config.toml
head_dim = 64
hidden_act = "squared_leaky_relu"
norm_eps = 1e-06
qk_norm = false
parallel_block = false
extras = ["gated attention", "value embeddings", "learned residual scales"]
init_std_o = 0.0
beta1 = 0.9
lr_head = 0.00335
warmup_steps = 364
batch_tokens = [8192, 16384, 24576]
doc_mask = true
train_tokens = 132200000
dataset = "wikipedia_en"
Each number is 128 + 32 x the weight over its row's rms, rounded and kept within 0 to 255. Layers, rows and columns count from 0. Numbers have three digits each. The size before them is the row's rms in percent of the matrix's.

# down: layer 7 MLP down (transposed), 768x160, rms 0.0759, rows 732-767, columns 80-159
# up: layer 7 MLP up, 768x160, rms 0.0922, rows 733-767, columns 80-159
down732 095:091110101115101125103123166112129187121120151148137093160115152114158087169149110121125133124129111091114121173139072098185126136175169104134161141153105147049154112119128084118134126135069124137135138102142103076161083083137207187125154116
up733 097:185127157175154095160097101085038137116174186077071101163187080155107115136096160165094163116144157125127112137127095084112125130148142115101107083124125124127174107199133096151118143120119168130131155129155149124109138140125147085121092129
down733 098:105121138074128190144126180119106112117110182121062104161114178117132142107104086121157134218162116125085112093097196104157108133126163084117071098148111213185083086076110157108097142096120144077134117137144090174145175143090107145058176121
up734 108:058132123117144040133097143114082194205103135084095105187163123080097112194113118149165153117143143122170106123113119139171147079145140125136119080116113181125090092158109133092145199153158137173133110109163190114161158097117134078141064144
down734 103:139151118104157082139149163166111164127128149107168109147107079110126075150142128103147174113128123149109103155174132187165114118146156106119152087087078255137125131091127115120166163136100111125187121079105124143146147125145163094147102143
up735 096:146121188082078124176081107106108098149124176154145145113158092177110169129156103140086163134136075144112152148110154103131141128106131102146112170168109169128125206105133124139121202133129138172129151111173178149081152127135138069117092084
down735 102:158096158102135171133069074127154178121155077146104135144119214127124097136116154164194129119125132140128123086082166133119107164100153157103178119082115202083138103127079063120141115103128087113113109126134097183133088083139184185125161140
up736 084:118145177127124090103162107117112122091097123136086153104152140090106110122130123155171093164106106096086107120116167137144125147101131080133128132083093123121146140154118100170104142164120116115125083106151092147076133143077098109123159135
down736 093:052179171108177155084115093079135101147124087087101102144113117115109090195091138181106092111184137138084099108064137116095079087100141148146125170094145077136104155159130187170099157159128117119114109129141100141164121138182101132133110097
up737 097:079114112147091107133122185023174065162118093125085118128150129087136113087130146127102147100163113107160151143171108177189126135108145097131110082161126121187177158115120124166103132113181119170101151124169115152074092068124106135143117120
down737 097:183128145100133111137118074169107147124161135130105144105064162154159142204144087114183082146115151169082105085067130074136110112146116140072164090143130168015109126085155094096151098098104143179076116146131068109128110128123141155126141171
up738 099:145147150103100085134143115093160156173084106118120060085173132172126137192115141175132136135092133101102113144134150163169104092100119170125190082165103108139150148159149129133075198156111179070147060144155120123107140165071111113148127143
down738 095:122133087109194156096085181130117181096112135074106137133173152140117128119150148086106104133137065077141187012113139077147140081097108134153153157144129103134072144195103133121082128180145148090130116159122142120143126141145163157096115112
up739 099:102105053177092150147117129103120084129161067143133109127188135108152117099119211120123163085143123082118172090136107150209147143120136165168135119125131117182155188131078150148088114142118148092149121108142152129086126111110132126093092151
down739 096:139130142180126126130145147125116153102143100137171170117061121175119152181151117080142098167124120137143054095071114106085097139144098161076134110130125165065094144043087149114139151148060201180110151104094095110114066111119124121146097124
up740 106:106126196115124078093135087130111158129138134131096100159089099144154137121070130157148115142186140124146097066098087139145127167071162101102081196112114095109132145080113153168138119134072145158135119102088125154074163088057165096131084179
down740 105:139147120102120132157118174111085150123129110084117085182186065128112108136119150105123080100136104113191092129141134135156143065105146125134163131064141161107113181179086070058190135103150078007176121138111103091162104063110111141118138086
up741 125:137173088144087103159158097179107132175179149090113156123118079120142129146122107120151103112156141167104134127126133147144150076123089111039149100120127118104167123159120077106102077109134139061080175163109131129182128213088131141145115119
down741 110:096133117177145123144147050146089152142143109054154144076130132135102127111089120097125115117091172140107084132154174128088160146154153068050154098105128145166167154095101108111174115112152129114139221115095134122144080159070100140132120115
up742 095:114109067132127118121105099094148134139113125147125086109135109097136099128086183120062189112125144114177148241147194127073174123156181125145148072127139111174146118108150103107128127080126080117097176128080144139078128089156177150173143048
down742 099:062113158145104140146123101096135137126121106087128121102119117070115126151108164139033115145125125135131130113131196102148142126139169135153157132139187120149048115100046103125137108057127073114076161172081177136113165196169162182173132140
up743 096:126155130080089155148126104121169194178137112162128152132116109147185190115095103054102109081175071153115087128078143101110112162118150203120169123126113146130141146114111159067132150108163176082130163144172139052139108162104135158047090132
down743 101:123076166168077157130153114074073124137125092103148146107128168158096148152170153140144098141119217109152162131032159141048157159123157157108091135068106103131147115164162147085091137135087125092135107180139111143161132116112110127102118168
up744 098:157151138116113131136113115176092138111122132146109124130063141143131131162142120111177077120072120177108047105043143111112118128160085160140151162071133148060117129135119102063154123155099136122119128172111134140130110144113109146106123137
down744 096:130115122180174126042108163071194052163154080145057094160192106200154112098054170105130202102151097138162140113116099194170121135103161152137076099116089078187103128102074132152115159152135113099153161118153112102110123092127135145091084111
up745 103:143154126110157143111094119089097103175164082168133114085114150107151071154119151139116161128081134118117134092105147110095145111207093185139156163114101086083161116121113121178134107143144148135130147108084100082084115122135136109067124134
down745 105:058110123078101102139127137127111086125181125132127099112081116133105106106162161165073129124091125144174137142145097188109088149162102210122147160130120112126124165117126179181141127124101066109104088116112110171116196151040145137159143113
up746 088:135108115135077179085118167111113117096167109139166098079119207142204087142146177100124133120097122095073151158131126103124121120107161040129138140140120144138140178185182073164073137091081077115109103088146115127151132207094132087149134119
down746 088:114103107121170107084200145125142111116069125165100154141160152165067143133076134141126125137104137139160082160092112162189149125065123141122114128102162119126127168127107114058119111162114119143124091137125093137173145125087115133091096107
up747 101:136137147161064152150119154120168105149098198147050127078072118132116072175101210120128151133161132163118117178130060153146121209120167063113186120140081131159155134159189149169048119137141106105109176180065140139104146156158134151080115181
down747 100:082135131153134171114144128118154122089149116098078099123093113121067140114100139117049143115114112139123071141165120090161093177182126117143114093181128079107162165126118206138115183197131119175149173101105121118137150133095119143085108154
up748 095:140172116107126159113142142129164068170157143149090161103160102111147121127148154111120129127148138062097108142193082147099126059157053116093104128150088116092135134165145143116128167129156142142174104087108078162124104058086161078123133056
down748 099:141140146134116109121143157132166131167092149090198155068123087129109080117126113108154069130145099091097146131147117193122111108093104136077049216115088136129170133116144150128198179135176145149161108127105171105126128130117116148182093101
up749 092:183141219170100098188095116165124106137131113135146180145120102119147168154125133133107125155109151130141120081121101086126089121126083101092067083073144152109148115106114102106165088072069162143118137178114178104087164140139104127100115152
down749 092:135113108168145175045188110126146160149179136154153157095143143119105115088121089156093139099157150114113121139130118113117154119093115152116083148131177140158105134126166138122092119168097138129087127091124052143191177204132116113133129114
up750 102:101158107046071136089097157146117111158146088090150148183195153139131140146084073120141111095128136097099146095172188133072125106106130097160122106130110142153183100126144108037187090063173136106145154186166117155112169158111139113149166175
down750 098:127137125127141117130113122116136182073180151169112115193090092107089083193086152099142153130101123126149143102118154083173093115128134154124134165076131144110167078124102070136116099078133178117141129170176063115098137094098093084125129063
up751 096:125105127125170090162137108098143175099066152156070161129167163182106098155127119152145127151104090119134119138139108157127127075142077124161137179159073055101099096160118106141097121162110159172140051150112118109091134099130142110119119157
down751 096:092121122166183113180065125131124169150162092122115124166155170080125161073155137169093144144166048077116095096180128167102156165145163170103179149148117122157106078118130174159136186146137172117166146155097123131143092113133142159120060140
up752 098:124115134123076098088132137169079119101174128157171117098109126099184125054110112162089145205145095154166146094123100114138152152203058100154116128118103170138131113088163104119114135078138147127135118149120085118110118102174094131126135101
down752 101:180150121112087119188102082183116121127080147128134143141137138126153131106153118081095122160069141117173150137156164128099147151156071133149145114142101150094192165142155203112125164120106191138122132114124139155110148128132118127110130101
up753 097:170094127126100146183101154150090151075102144095140134116103104142165196089186086119050124122127101122048112122089130155168154154067157081102130166155117131085146145185095109142088144105128105131174099094118142086177136152104148097126180062
down753 099:126137132095130089099136119134086177158132122195098048112079109186108149217110104116172093111080079134131151143152113082151128052111205176107176135144146107105134125155149067112127121128171136140145133092118181130118175158176105132155170100
up754 085:070147152130147089106128125150081140172120166089117089121125187136071088175136139149092142129177086076175216202125171120070133144126137121118070047199113119117153114134206139142136109047089085162115166153096146102135163153137146076163126136
down754 092:128126175151096096077116138128097133117124082167095070162097144175141126154098152109105097106097147132122158098069170126127157129122119157115148151171130093127052135087152072125067154061143130159125141116100099143112142146134039117129129099
up755 095:128095154150152081168113137152114155144129142130118127123095159138126063135110179153185125079144105133135063129146134159147113105163110147098131092181125068135100142162145094107120214108198126152145126079177167178141099117167155133091102087
down755 095:109111147088129147141087123142079041175161138101152087160122115103152143099128131177163135102147183121064145196186165145096088194133130157144093018134105074139149090181136118212164154149171206112145169099186108100108082148109138133139145140
up756 102:092072101067122183162138112102087096164143089137142113133162107093153145090117130132167155135090105173111124085072148178077121116119057101162092170146110074178140119121136166160121147105114113107095135195102155173148111111141096116171125148
down756 102:104120120135142153122118102141182137169131139135112149163139033185146122084191135140072089137053105123086111100144170161174113150150113133129127154126047146127166111109067151088129097092079117132114151139136132094138073144154132116080136071
up757 086:187119107143119068136073158106143114095132137116158109130142156146136086172089090153062121116147129086151134096123133126137169130146103097108116126145079102117145144193110116147157143144158109167167164186152127130172055093106140129148089115
down757 092:130105113120157167171134135101138140119054126132138104174206182131169159086111122166105132060157089071157119160149176115146074094084161152164162134151085100133110162102144112109152103162125122133138125152094113148150166124128132132152128143
up758 110:124115089117109091111118129109089144170121190113170099148091124140104095088087134170163173158106118077166117180108135117081132111096104146108163068129137113101172119124114122201090078150164149151078121120094134159133087088152141107067204111
down758 107:091147078101049130098110181103117136104102159129181108125127063108103093070094122129129118162178183125127138113134098143105107135177127096144108072167096119133151166127148122201151103154170034085148173152139126141138131158147109126064183168
up759 097:149092123100131118130139059224050122099165104121124122107108096122156134166240093105117082118125158129155135078133081144094182120091117119104165158082125069131104100122137105158134107117143073140223156147092194174102133116082149081101118140
down759 095:108157120124111153145165132140115207105124091165163117124105117095101113141146185087151142125129130213111148107166139107151122133205153130132122178120106115167117133169062172167157069115151150157128119140049164097165192117130110093130171132
up760 105:130128183107135105145088093086132168182048134104084123076101146074156114182154192086055120159146105197094112118109119077069115113079091069119154136172120120112154122179128079102140153073145113139137134109112160092184154132133121156126139154
down760 099:138164097042178072102132155111166149132091115178101141114097143133160103143152179082140114142137102119135104163142198104130129114076125124181140162074064131111087106111125143109129149190141123114087204054126124143109062125113114132155094144
up761 115:189163083091148142110128090122142162154108131146113076144129164122144097177097107113095085115117079157114085153127114153117123101091135156143191102144105125144094123154238157124111157088078124176133150171083131205099159089124149151121141174
down761 110:152151091117120187141076146064131136122025182093092142154141147083069142078135142068119096137138085123122066129055153152110123124083138155147120100147123176102151117127133091085127117122154083126140185152158099132130128127117162158139124095
up762 104:170150162097114172111155097161112157123122181081097085092163092082109149172151124098165114055049131087154148166117164135107152113127117097103139081121120096128130146139145156131130127151099121162106164146092157213187036092145097145142120065
down762 102:102139148043155158146119184165099130120131124142127136106111123091155130112194105104095111110071080210061138082125156190096138180161112124078082132118099154118131154140161118109120134148136159127113115151055194056064171150194128113134132108
up763 107:148131165072156140151098093122144138120184162167112095171186154144095122127198135062069085157108211154187114106109139149093148088114114118107131067093132104170160104137169041174114120109169156132137132121069085126106130107119154145124135118
down763 107:126127199099047112099136060132130112140134100099169157140167119155096102122059171127075135115149148113117110094140110137137114159136131137107106144119132103204163089132123104169126114175114163126133087137123178133096145123132194110153147168
up764 106:166148087132165121122146160094132073095153112096139097132126105133181067119081121119089111117176130134104156156183097156159109163100176138174103144040105106116147167136160108112176183130135091115108123150176159109106143099084127110161116089
down764 104:100067031108147185130075158134103110108135167124171073180152206130131126090112070080099172086150133144109159127088156128124138130094108162119093083117115145157154154071135165182171118148160104099107075131165102187116140191082154131166118146
up765 078:158160086106167140134115116081132149132131145094116107109117105092139094131172097090106127144150126157102092086111127103087091141105101157148172177134072180093190084187152114066096109124122133076207197117088123094117135110165177145078105108
down765 088:090126150164157103062110085113141089135137139178109091167088126132149079115172127106176151112080130125094142147172111141152076121136124155140108170110109097177103110139158208104088124181173179118132164167088109132159152111194108170101138135
up766 099:120109163141136141117148182083112098144163079141160163126159141180191107115105070094155088123135122147153122111137083084171118102105210098189091132121095107120162090198123173169159107139172114144108136214121140073112165096148106153101066148
down766 100:139209161115112193151095161116167147129149108120174145141174089107173086143094093067128116112131142145151177086111102121117131108104159117107067110136122092101133155137134157180186078108135147137090133146165118104071094115114145126163122112
up767 091:137148116151157089126169096090199128123165159065129110192157178070169075106174136144137087173086145108067178098129131122151119130157117053168126092107122093148124123128148118131151146202150129093126085097140132154105132156105146152168107126
down767 095:161027153126166123076121108213129156119136142158108132170138096167144121124146132171125089112094108098147077110079123099151151155073148123135211156138117101072139168110144107122093085105151031178117114136091096155144105121114126117095134138